config.toml
d_model = 320
n_head = 10
n_kv_head = 10
head_dim = 32
activation = "gelu"
norm_eps = 1e-06
rope_base = 10000.0
init_std_o = 0.0
decay_fraction = 0.614
decay_shape = "linear"
doc_mask = true
Each number is 128 + 24 x the weight over its row's rms, rounded and kept within 0 to 255. Layers, rows and columns count from 0. Numbers have three digits each. The size before them is the row's rms in percent of the matrix's.

# up: layer 4 MLP up, 1280x320, rms 0.0705, rows 839-938, columns 128-191
# down: layer 4 MLP down (transposed), 1280x320, rms 0.0702, rows 839-938, columns 128-191
up839 096:110120132162132129134114138168129146109139178179111145123108118166134156178170093112123143153155126138131127158134116120130114181169098124117128126138133139150181097098142143109112135091070144
down839 093:147112101173146105153110112113108139141106131142097138130096129065131155132076163092114171141133143120094086091138148102125104099138147137166127107107090124145125182103136100117128134125132118
up840 096:115164105116151113084156115100120097146115140131138151128118100083138121125148157117125137117126102173115105129127109124140152121127118157103121141151147114088177109113094099141123080140168133
down840 093:097118159133119131124130142119112109158112153158138099110107109158134102100125096103131116142166126148077113103107156106137096124130120114085194129118169143139121106096097117137135099107112144
up841 094:156121112129146138172151100145192107153131133097168138145133075139114136123104065090096092123105097114162149106102099110136085094149131135121111137097127125154107137142140116130096126099135095
down841 099:123130087145109095059090140147156130158133099097132143120107119084105116120135100177122112113120109107122150128125099144118106076120072167130177134141096160134119205112122096134114140064148115
up842 092:127156114144124113122132113158124106121173152133082139125116116144121156110118116142125127068120111109120152093115120133121165134137119119119100093108127113118134119150140112124102090124147136
down842 091:136092091142103154123116137125141131144133149150171149102127132121082094114136075159119057168126111126120110130094162115099134133132091107151076139130145148121121177114118153133095103153133106
up843 102:163115124102142152125109143148091160133144145091097157146114092166107119195128120154131134103107083152133099128098132127128109116128142105155091119141149086170125115146140104134134129062144160
down843 108:115157129162099073116161129118145129142113131127149179112091157084105131123117162153162090112135088109164141153144144141119081124106161105110111091126096126138159148103126178138141065136110099
up844 089:174139128141134124172130120136147157132120121139132123086147084092130127108103082126123142106144137108107148131124111156167082159110144118133098090155103157130165091103121087177126080131162127
down844 092:139161104158129132098087131114115088102127105157162133160118133130133124105175141104120162164147128151142157156117145157136138124136123101178137129096140171101123154138191116148115105164131150
up845 103:080158166141109120093092129110137118154134120083129079152106100116071160140112154131133117118071090133110124146066115161166141144123128120115120125133138105127099128114128103132124113087142124
down845 105:126136131127109105135114127143099130130125154162062098090079129091131115136135149182122109133107097119118138095115100122139135137128132128209086141125105092130114172146146127134079128128162094
up846 101:089087072124128112125112151141128124084127161131121148110135109112109152145130121146127144119142115176148188166112115117134139145156141109114112140136129128111125179133141130095101123119120092
down846 092:203137135148129138108112132097117140157078107137135147191138110100124114089171123135116147133172136102088113110155133117187123125144082170127155112090123136115118111168129144136134135149107103
up847 097:139135115134088139114119150120126093097127127147146167137104150113107151115142164131090088107132129132113104128118135117110118097085127106131138124098157077081156136136168117154139157097131131
down847 103:110172150138103116116141118079104143134096128146161148158104157130091114123134144146102122184176099130172164129133149141115133092120130107117162108165138158168064103115158133126138096147117117
up848 093:151130110146112156120175155100091107125106088070141137135138194098124122134177122136115111154125125124128154106090145115147096174174175129119100116132134135119132094129091104148132174106105130
down848 093:088094149112109132135085155177153171181152126127128102130131103144093123137089170169100156119113092114120137129153054122105143099160161127121139132124154109108131116120121116104118089127109123
up849 103:136094140137181135157107143126099138066111137114146098109098099091097120152138163089177141104160121118115101114149154108096113129142084109116148139133181166117149117098146128099126131137089143
down849 103:072176089155121174123126144144140131129140135139078161103129108155130094140136115108172120123127135168123188128149121135111110082094100125135146156140165074130190153162100142141099153144135104
up850 102:103107145130173124098129140136160092140170124152130146107090144138111100083121135132124166126090149104090093148134121126159116154119077102102093102129103113137109164107123124164167146155092136
down850 100:140130106129108094093142183148154096118094124120134145149161133102116106115150116152178114148079149189135152164145115160090100116156118146103126112127101143103128154115134150119116129107135117
up851 112:119153130179120101124117140175074123138111149136169110116165104125149167132127145119127083147136154146131125135128110147148139157116145116157093104100157111116157119134117147150138127116119097
down851 125:138104135115147086111114121147093146128146112132130107156132123125109106094084118138151080103122131150129131167133120125132102077133119145107111143143168114109100096097119178109162106108167130
up852 107:128083128142094135142137102112145135134127127105114134126148097140117127125151122140110150120085157114154140163126102112140113133092091094118108123121196147116067122129116108123123175141114181
down852 110:118105154145140156138132116121145115139127124141143119107131095145133133153112123110098162135112175154156112138106140132185149133113107119109097127134154114119072184087150064128110145182116161
up853 104:063126117124129137093115127123131156169122123153150145091148091147097119155114099135092101139126135163159160120166108142095124115113119107146137138133117161109119139077124130166164113148143121
down853 094:161129131155145146116108136123132101130167155129125110146143138075113116100116120168116108103105108123137096100161129137131139112197125146117105161114136109117117131161101114153113137104142097
up854 103:151096124186108110130129112122160108130110113096086115104146117144158091100128132134166139127166100134117092114111190111136120103136168114173120107139133179096109137100124103142150119125142146
down854 100:120117133079117143122104142150151171123125135151114140146133186165126136117133131106148151149136124119123124105141149109120117107119130077105126119160133132168111120121144145150126097154113148
up855 100:153060108120170137152107175143133117131132125119140116137170106080189128117080119158133143150158084107106109133161118094128117163136105111095137143158086129113138119114119104185114113105146122
down855 105:142123063102143158125102141113122147144132119111102130130150131141160165163113144130124175136159180139137124109087140122143127110155118136147133127152131156125144153094104120124135089117142135
up856 094:158126160166095107159151100130131104163124105138129130149150100121144131125094085151131146137126114116165164125173114101100146129129093145173128146110140108181058108096144127141134129147147080
down856 097:118102091093134145082123124123087086098162120119113121103141135148123116107155121124127141164123163163137163137117106122106152155120125125131077146124110111105148105162078136125118140098158157
up857 092:107135101142138135143149166106119147142149119119136114125177090120125144087112102126138140150109160122126148136163100165109108122117124164135150146131140142132115117108126140133108099136120116
down857 097:127155109132138135165114159131074155114123147094165160171109160177116129119128151118148124094122106108152171165132120134130128111098115147112174153173124121128114098115103099118164128154158121
up858 112:154122106139116121159158147101116140107206134074096116129128112133149143142117118134114128148111089114143098107099129122117130124170120184130125081103155102114104165118111103160129156062141149
down858 113:142134106147112150100109119154163123105166108090166135130121113144115113120128117132128150120098122126137125096124099148166169141144117093138091114118145118161146156150181138160164134125115106
up859 104:124117159135137118114125110138107122145152127155102127128106157111089124097135141129154142106111119102079135175147129127142170142113146150122106122117096114103136113138117147116128100085146120
down859 108:117140123124102141121120135121143134104118146107150138134116139096155113125123175086141101105152177105086123170136158086114088155135119163139142112128122103118116132155114116155147191125117101
up860 095:102123122136144127088150099106132128092150098090131148124148123127084149084115118124132121156077134094122131150129095124112128134161112133112140134120149155101134125126152133126115085138177153
down860 097:134119153137116108103124082172127121109108105124127135143134133134095136141115123108110102123175149179156114123108124195118157096093131193138151129132121110117122133125156151097130095059082124
up861 102:145110129178161135142112137088113130128104170113180132120125132088122127123151121078122147117157162110098156090157128130127104080124128132144129061103130129111112149131109114145156128154161127
down861 109:156161121168105133148100115124169137157150100127110145098157161114119125107082118128131080130108112083108126113156135132130113138116159089128126092183147157113074111114133156123095161146109118
up862 094:115100116107125083154112148115136121108111162100099144110104158074124150181141103100097120155142127117103136081161118120133150126130115156108143163157127172154096143139155117137148143164093078
down862 096:126152156134139104118161156129117151115147136161117107098152122161140134131167118144128163098125134153146123131121119137141144146139093118150165139168112115171135108137114099177097108117186109
up863 097:157141105142085122129213115171111156142085074108103096154145160097142114117111110099122120140113111083153185131143181132107101086135116105129120145175092107089136147132129076139157132148162081
down863 096:125161141168147136107160141135110167148105077144119097113148121117097137144136097088113153171152113109145198144148152140151145126142135108128145089156134125087181122163105080178162109134181106
up864 100:114138115065113125099131098136130089093128135117095118120142173123128115130144094140093120117149099141179118156134123169117143156096133116143162099090100167122150118136133120140128095144129096
down864 096:110135142075157088090064189112139127129133114146156147116145134136128145147147114127055128155114184123099098106155159144139123094124084157125121119167136128134089165099130159133094143143164164
up865 097:129104155122103124128119121120164155134113135159098147169097105118146154082127141134176114135181133173140093101142128113128099090118116160099182126076101117091130116087126112169126147124153105
down865 091:121110133099118120129133136158108128180120161112174130144178142127136123141137085119145130102095159112158149156123138129164153159113160100089124135196138094153146100145111147109129141086090148
up866 106:146127111117125107133119078140122142138089160148134046127137160123124111142140146077093157152108133159124184170150179127127131115105167095109128136125137144099159121140154112144114133129078154
down866 101:147165129079175134135087125152145127159136090151147128142138111145090162179127155103139128114123111101159124103169148132192138141119118125108129135090139161095146150081153128128076128083115100
up867 101:173158124093154114115075101155164121123140135146173114090126124117153152123100118116150147153105141124155126142130133078140173147129151135110099119142091087093146143094103147145093092152123150
down867 099:108118116133098118147135129138138141142118153138142133126158123121134111160133132096143121116110101141099140124113186161135125126126116079128129098170127146145149106139122124149131136102147079
up868 102:138123117141120142134174118072103149150132171097154113097112142172096120136117159102136132111130128149128143134155140166108111154101093122093084153137128121154082111107112091151113118104091114
down868 097:139121126133106131131183138165094103143147126145120088141170164105108117137109125117115143139088116103173132129137168128135103148129080167115144085146147099141120105078139127164137101146098074
up869 101:102120102142041128132174134103141075141114158097174121170145107124092134162113166136106096165126105129136159105104119136114100132109157095132096155138125188178113132113073122125152111130065111
down869 095:117124130164139096150076050094074127105114147134080113108156116119090144125153142115149132088111141110101075155125133100137099161170144132123124129106099104129127128125113109119111137132106122
up870 099:070076114143121127123122147133120124114152091112148128148135107178127123132127121087097137101138170182142138122148156140121088144147107136142134136113117118169158098136149099089110141119138125
down870 102:143118096106149132112170082146129107120109115134103114135153120168124156152120154127094115133177114132161144125109155140152123105142140101137126098107111196135105114149150086129104139111087103
up871 098:136136144164139121125124106161119177079112137153106108113150129146163151125157134114138138119110138109112093118099151123119140119133113141112161101135123156167093126078106118134198093142118073
down871 092:157173134144117137136166155124138170145125150143156168136145143096142112090140117149078123146118136115132184159147111116143139126111133131129128134153108150157129140124125097137127163151133132
up872 094:145097139153099123154106122102123138109130105170092091116161189175125123122142119108165163100134131136121139102131115120144128161141112170146132130099067100123113124157117088118196145093118126
down872 089:096171117113146174144088111135081136141153162087129127136125101084135170198131130089098111117108117145104109115148175168141157163070128129123137124132131135159147153177111152148133122108128110
up873 104:093140158111095124114099165089145125131148154126095095101147162112102109157160133171134125129130091136137134143139065133140075162085125130126148128110121150121092173130155118155128125121133097
down873 108:112127144081109086163149109167170170140143093133124133098101148128112138155114132092122132077154148159119098135134094153138119134096121152126138121133122133169101149126110128110116124147165164
up874 096:140154147140101108088145135140106119118104109106116153155153165121140130124109132165144109117124124114089119148154108102126136110145137112108132132155150139140118136143160128118144160104122100
down874 087:101138082134126163138124128107125135140149169113098140129128123110123118083147150108128140139110115137114142132063161109133126140158130137144154174137109117125164187131130158100120141183148142
up875 098:114138104124107121127115088190153123127119158143133127141127153103124154085110134100104122142128116149141150139139118135148110142120131105121151127095156133127109160126119107147079147095119172
down875 117:114161085122101138116141119179130131119121125174113142166126117155114153103154120114074097133141180077127114059101120096125117139140128127091151128120109114094101109123120122106132157108073199
up876 098:115133138114120083119112099124126115092124141155132131102115106109120136154131118097159106145134130047119104129122165139101123177136111153118188099101111107107147134126095148134119108103116117
down876 097:148129158105110119110140111132144115133137133137136121121117183119100150137144143105123120114139101183140133156108099138129142126085108106166101121149207097147122114089163126172172153130161112
up877 111:148114098126126142125102087091155138141126158148122139102140104072151099113113164121157154131143148136136074143075126161158143102138089145100140140158129125117132173085119135126161114109119128
down877 107:118104133159181118165150143120163071102161143141136165107145110145122095099123116138144131160140157102126126133141102132109114137140098132148113104150132086119171141152162117152106146130132107
up878 100:113132190167158151129124149117107120107134114131113138154105130137184165150149111145124131108164128130114112142177131136130094111111146146115141156141120079114129176194103110112144182145105133
down878 102:136112105153146103115146141102109123106113137116146135132146183135117152120132112161109119107116117100194152145128155130133128108144165119113111150133145130112155130090153135134119138142109151
up879 102:096172101141154157144096115135110119123123155094094152132146141136090185140094153103146131199121141115114130127171126120144125119133119156130135072110137133092154118151123147140116160152164126
down879 108:132139157116113167139116097108120133115160131122123127155123084127112144150149130139139126146126133148129059140166162117134133132127128130146100094093154135099114154107091130105126191131108139
up880 103:103141112096113114157128153116106129143123124099129099147119117106170112111123156114116104145150138123123094125132123158098164160110127076129127110157097131158157104138141117115100114130092139
down880 105:112105114154145150114134098133126110089141123109152097101116117136112131116170135146172137085169102146113155095139132145136104130130143101114114130144150151137088159118113160080096104143121094
up881 101:139170112123110138152148100113117100108109180161151199176119116133133054108107097139087099143097135122161135112152119118110123135112164133099138137147114114130079115127165132112141115137131191
down881 105:130114115166083106153148124131166155146133110124088098116110082144165135151124100154180117104098122130093158147117111126113092090085142148138131127145151130198099098089114124159124126123117164
up882 093:129106131125082153141131138138142123154176095154172163151107094151100113127133118158134138102141118095136146122153133131173140114087146143102110148115111159138122118155113112123170088143094123
down882 093:105078137125141159192113066154152119135138163161131129090118151112135143127127089106118094172146130151113135126106121132142141125123103127132162113125171115121118137165129146128146157090107105
up883 103:148113126133119156114137109112119135111145127118136141116137128144127124134092146138119147154121116094131122100163129097171139140159134129136159108115110081128112140142107161183146159129110132
down883 095:118122112087156140134133150119118103108080126099151170133129110101131125168088122158172144090173131165148116154145182201140103095084133119127149155158148139153159146143096110134095120056129126
up884 106:139180145101161150121090107127100157170133116131120112125138111144141152142136129159115148106113148153142140147150120166132115134107137098172097121160130115104128145147121070124104100133133133
down884 105:178139121113126153141114098170132135186113116132078150121135134132132107132176166119135136134119088120133142111103159138110133128086105118122123099084143088097121167116106107132080079108129098
up885 100:124135113145137188132151131100131135098092122152154158158130149121097119110119142145162154129089108148131169143166142114134088109125123159110114134112138135130120105164122137094125147132144145
down885 099:086130140135145092167155143159144169076097125103133205131156131148134121163127117089122122157071100086180117140136118149127147151151122138128141161192133165142134115143122124166135120118133142
up886 096:122155118110128142137122117139122125120157159131151111170109148143159125140131113095189132131105126075102097078104131147122115095147121132128140139137136127086125163097081111128118135115098121
down886 085:118116138134118119115110106108107148127100097126097155137112123105135130150090137113136082087127127119102144112147118111084136119093101128088124135152098109140115117106097091137130148152119099
up887 095:162171158126085124136113132121103128106143152140112121127126089086089134121077110098129129148133129104155084119151065146081169074084108151149130156057144110110144152082109151176158167136197109
down887 102:104131116105139121096143145138136155158137139128117163138143143172172131127168142087080097108123154102126166142135128171137123168132120170116108166175150140129157114174136101082116135149153123
up888 096:160143106114156141159123106137130122100150166187074155080128115148126127120106152139104148136134139110125160082158118155148135112137113114135124121152136126110185070139141133119142136132102146
down888 094:109092124115115134108112106109110117114121083130142134090181112125161148150161132117131130137152134078129126085174099110118153122098147126106144097120133153119123157183160130126126091124093116
up889 106:106142109102123134139109144120165120168106120117123149114165127117137153160150111167132123111096143101114128067146128168085110107140127137115161088095083159117115142108170113172146146160120090
down889 095:089131125125121154166143108127143148125134094130092159147135138122122105072103143135122142126137094141195148094132102134137162125140130038117165101160127119121131113126063151111133118065135122
up890 090:108141154119148125144149163124153115127154097151073093104158113146133121151150106099133162145144111137107154125134100096118174161061119117153131073136125142114125140101118145109149104133139156
down890 092:142119105134137108166113112109129100146128099127162108096137076128129135095135124122166137107158139132118121114123145121129112152158160135113149173129130149130176177167156170163141132119106172
up891 096:128108152113118117149159119145149156166111114162149124143091090085113115125115142137126123094143136123059105137143124116122133132106110128149147110157140104120167098114136126120135134118145169
down891 098:130134118135140139138101143107092112123103115112149118139104115105168133136124113125116164088123121111144128077144122126182140086141168104096155109133116127142098094127081134135098064125141113
up892 095:112103096124090115090102132156139088119164117154155171093143131155099167109158116102150116117121120130121106139099150156167108181086177115175138091144151142142135128106084083092110167154112155
down892 097:112084103098124127098148138130137148134082093139086074131106139115152129078158136123107092125137147107152125099110149115083130110087100135071113148118140122138152137102135083135120147139154089
up893 107:123142122164101097138136099140136157101119178124159138127164135110151146113093106169149104118152071082138122104102168102162132163114152172142170133108134140087130161111077115094183104140141151
down893 090:112107098120142115121082099109148175154142113165155108116129131140137122134106134130105114165105122114147129074144138146132138087091133138117126122106125133101128085147148107136128197110078167
up894 093:119164160143093127118145111112112127111112121150087152103136095150119167084119119111122146150125111124117148163149120149083078124143118072155079122107156106086109119105132176119148121127144133
down894 098:116108106143090112157117130181157138161139117141119119107119111100074107122097095148134150161100135156119132098064131118138139137108146149128124102112113137127118090109143149132137110132064093
up895 099:135116118126133106140111155131140127122172132189107101137115097132144154126083132149152123103110163108080111150105148091149120142132108148130114110160130116156090115132107142120169103173124124
down895 095:185122130111131103109126141103124120193140083169115138140115150143135093135111154095128121115142130099090114127119186134115137138099106135102142092093091158121119200148120138128152164123117124
up896 097:138170121155128143140146120112132120099125140116129131135132131116153145144136111104135129108145152080068136100129136125116097131153093145146079087144113109122092140128136102134121128131134078
down896 103:142117145158137127151122126164096134094103148115139101136105140096119164123143151120124130121128143127153142130115120104110121138114128120094102124123166153143070121130138110131175136147155147
up897 098:111141159126102150105129128125129125104118117159135163133110121122093163103085141139167162147083145124087099118123098128149127142082151103134097142103150115157122155124138090098136151151175126
down897 097:126116102127131122155153139187154142179125115147129120113163115133158101136149163123109106111131156117143143089127097135107150107121116104140160148166137139139119145155148139099063140169132139
up898 099:084123151095135106065132094144162146064161124155056103145095107112111142137115134140132137148138136135116133153120132119099138108129122134096171070111136158123134093181140108120109105103144160
down898 095:160137134172143111128148124145139090130120128170143116149138125112148136113164136113085140100143112091115115129131137114117116123141122090139149132121111122142134094148141102133100089113135089
up899 094:133113135124151160097140144100137108138102140129131121102136102115141122138111193141143110181100095109137165128128096131105124104116157145094105089137117126134095142090165085107116164149112125
down899 097:150137111142121115114107133098094156131133132146083124126144148130110154150133125134108114084114121155124102144105146144133137140108144130125122125106157133151124121154152128130168154125122121
up900 097:094176146129126180098161127166087170118129126127158107152169134180161137141116149168139127121089128111151111102102132137136150111156160118153120122148153112112075106131126134090143142086172128
down900 096:123110134120105137144122120144127105122116137128149109142094162137156073126112131110133136134165103139156082124141138142114101114161126125139104092100100105117112096103139145154127114121116114
up901 107:150127122142125106126110139140089078101132082138141140113152089091146117166113146128106153094137130150118136158122135131137134134137086128088091147114171086151160170145121136144142136145137115
down901 106:139118109106142162144079131149104123148139140186124113089114091113115117146130170109166134122127127154089157130095144123118165111109119159116120158157137094158128093149168142105104118121116084
up902 106:151139123127097126159132126097097126091123182151103150113105147134113167132154175102094131139114107095122126136087129141123161153102110108124130113136112145134144151131131160110108130182136080
down902 099:130112134148144137135143140121111132097119117125111140112122151122111139186123127164152129126120144112161116147110131132115136128120124133121181108106184102135141113163102146158129133136083133
up903 102:099140138149134150108113108092099155129164140139141148117150108112132109124126144095133099126135106126089144123127184148103113113121103099127120102113154190151131127144094085179110154089123115
down903 104:159150111141131113104149135112144114164078132111129121103154117110154133107155095126109140133099114143130106158152108137116127139151098077138141142113094121127125121161104098080150110114094178
up904 107:142171131140120130166154164119144117111092123144143149152130128150113087140128146136137137141121143117161098129150112129148124103141146137124139108147140102103128144135141113176129112113086154
down904 102:139140097136127158150135129137103144166109119084151133112145165128129163119135113151163107139151111138131127155107147103139181117100130144125125140110154123096116112158168146149129094136115099
up905 107:136122127164084129146096121136121148126124112137151157095174119120128108134136126145125100153112157112170107133136150095120138119127147126145095128098154104107146136074139112146147139160135145
down905 104:129162151118147135136102145145129118128147132140122112102149099173067119161138166141102158167132136127129139092127118113124112088147165193110101151131142132100076130126111133086114109125115117
up906 099:080103129158122128158143126138080130113093099095155124132134112095139114159081146125122128110148094112126121107167089121095150129062132096138124081118135130194131124122123128175128118119167111
down906 095:088128108122171144128133157155119098109103148161143125123140110118159120127150120125127127113115113106188101158148118165111153121176089154090103173131103166125133143111100131133154144105095123
up907 091:151130140184076130097141137111128113137066134144099186099110162113124111090156167098129092067132131113117122131085092132124142141148137110119113132141104115109178149117117139128110141137119145
down907 099:105126134102106136127097132122092158154130146139122080154128096143144101129129137164148153170116124120134115074167136117102147130105149151142091124115132151146103150129138144128157084113133193
up908 091:153129112173123103135125107133154165175105087147116125139108119132146147120093133082128109146130116067117135112114106175125154117135125141113140104113140132134159142115140117085125136116117142
down908 098:123157158128141104152117103150133075113142152151112107055108105179089113122127098117127120098142115143166126147113150105136119146126141119179169149192135107120105178139104125070155147118177104
up909 093:120148097125081182097150139133126106133156139140152111101179107131107145131140142113152123134135109100126120111130126160137133182133110127137139170170162170134099126137139128131147112141187152
down909 093:118113153114130129116119107159084133107143113165155144140125174111155166122104123146168118135104114122134168160182085128153103149136121096084161110114162166089088133112113090122117119118124143
up910 099:138068165120172092084128138131134142117097149143143107159159066147143093146140122108134119096153167121125111114114108125136147179124125099159092152140164140108075116123106145148114131055149173
down910 098:133147119123156096128114134147142113130101124108104146159138118067144076135117120142120114113109128135120138135142102113103116133121112132140115117097112126087135132106122121116137121124120128
up911 106:120120154088186120104193111121124098136128135167130134133133138109131112111130128109108090125124138142087102069164089099157077126107140124127123133102141112132140155142128145099131158117120074
down911 105:136144171142144118155118113124099146141161157150107130141147099080140111101104132119128142069119123118146128046148123133130119135116121146095122117130130094127137128075103112058123135113108098
up912 108:124134089113139145108138103139146142109134149079141124103097137135112147125111117160144134133125115104137147170145144170124117135107166101182129123145156118171129156114160147166084081131127116
down912 086:165086126149157123142160146123137105110117104191107156133152171139139132096141132090108100125186132133141101074098127104129128144143101162098117143103111132070116113119112115087186172140145151
up913 094:127116095125117110141103135123101112142156167131134101111112149187128129155120133099132147114134111150155153143152116084076138109132145157140102127167140149144115098115127140138183150086129090
down913 089:135141104111097142097080083130130140127120121146109113151117151102103148156135110156126108115123099128129141093092188092111145111142157127139129126183148181170164103105104152109135146114126169
up914 102:117133128126171110143184161145125140131149107125094096099072127114104119133124121133114153140137086112140112130131130116146126116119125132132098140144114155112129154085118133129150107119121115
down914 097:187111126091123144123115144099089131100174112147120152138129142143143121140152127171146130136128122166109118117107129114148139121142174150155138081113094155080168103138098153107180148130124129
up915 095:098143095147110107127124103072131138135164142145146095136139090152148086127155169135138132083144134126101097110144130133112089138118127086125108124125101102117119121150142148116113145113166137
down915 095:193118126117096138148124160157099140149107098124096133098180158156146131136103115116144140144104142126128133118108150133201160136097133128126114089108139129124189131121137103113155162133129129
up916 097:096105126155153141158129108150098144150138156126104166124119118154124116123097131131138134138153106157141094104138153087151173119113164135140138093101102124163112126092130129134091109139069087
down916 100:095126108140140122129171132123181100094143137114150099118171102119127097111121164132134141148106077123142101166115124125103134095128110142099127162119151105136138129111108164106127115154135118
up917 088:119136148147148142130142137125125122109095156128118157104105143128098134180142165125098169155137107120165137124148102140101108141133165113148103100064170155183127117115065114162154132129131114
down917 091:090124127152142124146171130163160129099099162148128132161134160133107132116101136129157182117112105142114100155144136154092137108128125137142142147127202109133125147156148106144140100148122166
up918 101:127164130113141113111123099154179116152151115135101139099126120108147137088151118141133117115136163140172127131180111119113107150114147131110114102111143100095109136104116117134139098142108149
down918 102:075113103124131145112085142165117146120123128089141133161162129109117125173126102118104137064126158095120162156158138151146091127056072127178144156148116131134141130125120168144074138089144067
up919 088:113109120161153150114142109114136144155160113173144124076130140128131135134106088160125123167143129140110145146137178169123139162156147144075130071142139181141111117126144111113156131076139113
down919 086:169194144129116119109096148160129155114110145118155133153133156138146091119138141074152119140147129140127134098098087085127145159092154144151120180117139128133109105133141142126131118181117124
up920 093:144074123146160143166103106145143164133088104146104122118140094147119136103151090148143128132155147116085099132141116099142134130113100124123139115074115145121115126142115129128147149138104134
down920 088:103145133125122119124173123158157145120115085112143097131125098128162086160140162112144124095118113162169141146125096153114107085114135117152125105138148137107136122145124100137092124152133118
up921 122:137116141119104149150128069092109106152114138189112062152128172146160132158108148126112143149129085161140108149149110130051112156121101112133118125098156098118156132104146115126119107105168110
down921 110:089115133093145130150095150143115089152146133166123110146117170152142122129117086118128137142162083151118094150149155121137136144078122139116146125142125123131183118128105119094143134117132122
up922 109:137136110135117116156117158095120111122103104120112151123115121154136148116106126156140088098114107138124127116099094128070096068165117114138140088129132104144160166102136121137152101145118098
down922 103:121111118087162109168120133137102137095050132147167144132137124119126111155109132067102174106128099128131143133169152102133142113080098134103115125171101145082107154110151118129141153097132183
up923 099:111129134101107104148118148099084133116106122125134100097132125092136110099173133145134144148120144139112120114114086178151136122138115133155117151137138169083160107151107110158155153115145103
down923 111:118128101117119114111113160149105080147143101153092124114114109147144125094113096193149169140135153127107149073128133115117141108158125102090102141098134155091142103117121128136165144096122135
up924 113:082121126132101124100141107160089125167152095115137127108122149141117112120137130118160117154127158135126087142131107128090114119055146149145153160140113151111093149092108125116139168073129104
down924 101:132150195151123120130150140172135127155106119115077114140089113138150179161130134134160102090102082108127130136148131149137139121145105121128091135091105175134096076128157121109166154136124159
up925 098:143081105121137103147091138110123087149130150139119140140109145124108140075130124197149085127134084144154109127110166132121140100136109098151131082128101118135127129123099090167148108136126149
down925 100:124150154115128189108141081130116126154099142127144108085100126116130128098121076149094132154110121199176088150116153123090128120145167112072115121113100145101155139153100182107155039155116139
up926 093:133176100139084109118135132143118109089116132105162102109151140153116108085141182126127149143124132117121089130148125177113113156110146143122205117130077091110130112113148150135113119120107103
down926 107:127158115192097118129129135102128100123157114105120160149139116126083139121102124144163134113127128116142119109135140102142119107108115122114140118135077130110091130142103119187147148145137157
up927 092:111108137091149153128113111113142137189175115137173123113163112087118133184118146166134136153114084143102126105109120125108141136123163124115116123106127147146126111067114112144125148160110119
down927 097:094096100157108116178167150126186128135112124151092095115165155133127100117133068160139126100113111112129139123193117181140110153108132124118145169169179115080134141079168146144110165168163117
up928 089:153096116126115167097103128108082117127118119120137095139130083145171088120085144103116147143131128091080125200133116107114150167150101091157118081154136141184089102149084124138140139074108118
down928 089:089134132113145127141165151166141160114134143116120134096123140163145107158148124110105136127112125155133124078094146131147122110076158154138158148101158111132109119166136125116121131074163148
up929 096:089147128114138094138099117117139116121142145100119117120056098113113107125101117115112095189133122134107095113149134157143108147140143118146109107148152102138116140099129075124086120090166152
down929 099:169085139103091141143130138127132120097134112150168151153099139149110103144116140100129118103119134088112180116146134158142106115159142120093133083144083164054123159154126114121116111120097133
up930 098:127136120097137114158117146148154123151116119150124177145140102110179129096085158158120122118185135164090151129118147106113157121161151114159086098134140132081113143107171135145079160128120133
down930 100:110111135154129157134095146140149136115133145128132162078170135153122123141114098123101158136133107159160118112113147144122120094119133158130109153130116131203140145106130104150153120106107077
up931 102:118075096125113117157159146103146124151107135104141117112128142114138133166166116140145113101117117127164111121133145138069125149151120107117144121114092122172132177112127118136127124120120125
down931 104:138121142167141150138118152120155108117109156111098076143158138131130132119154099140151125152085104140131131114135152124091147152125130104092148112088102171160154143119149137166065115130123102
up932 099:140154083137128163140138088168135150172115107153134133166124141137133150124122137117122132130158107132148132080122148125132193088106139083080184107116122149136137129134138130109126143126170136
down932 098:150144123153112087113154163121134124158081128127130117119110113150111082140107115156129124140126126071084132151141158139121109136143128118141151081110111149126137140077109144128127162142108046
up933 099:132128130134153099148116132164130137091144123106123146073107140116155118113075160139128148128125076143079108124138121150144121137136143111067124114147111128109115072153127129103149107101103106
down933 103:110124145171159095102138167111108131087087148129140141124133091131128140155114120120177166150078147146144110161194131120107174124093096189135057118132129157119140127127163116109169098095154120
up934 094:136187140159165131142144096099106106140096117146131105135133120129104155119109128112130089114126133159140093132119110164129093134127107115109112153134120121185132136107147110143146157134107041
down934 096:129149106119113155163155091092171138111120150128133135123093134155149111126060124111142057143132128052121182119117140134143154136120116103115134135088136116117088114124116123127126152109115119
up935 120:145118129114127127150131113129126130114149114067140073128133109151138143124112126110137119129172093083121105106121143144090124136103145137143135126162100172145131135114116173130132096102122122
down935 110:130159154141106160182144138173100083133161129076148172114149132145137121107147088133158142161154096128109111147134142101132124142102151124163160148144108163132089133149121153122130100134119100
up936 105:122172094157148127156105121137142105142120128144146136091142156117152135122145142132140116148167064124154112104130094128099142139115147037172158090123131121101084134150132083088148139140104155
down936 110:105160114119128109137098168127145179150115119106143166088136170150093121111113199151104155122125128084153166147079129111113134127114106149113185167153085116115105139139118080095138140143120139
up937 102:132128115116127159103133142144164141096129111120167124111117153165131150136110120114099120137165139089092146143156136153144130165114152125099131153110089149087095147116125136200184141101145143
down937 098:111126123145125112147184127130128162115173131076147138151153149088174143145133141096134110109149112120116111149080101155170146103121131117129133133126168122130162169128154097129095145094160121
up938 089:153170143102149095151152107105110142109086155134124105125145174129139136115135131129162156161174117114161130128117166122130090129125138167126100140158122122111095131099122132106144071178123145
down938 089:101091140094107126098153117132177121148098126117148107103098099140158107137124121151115142149074143180116147122126121161139163076120152153117110129138145149159151131141099141110114105142114085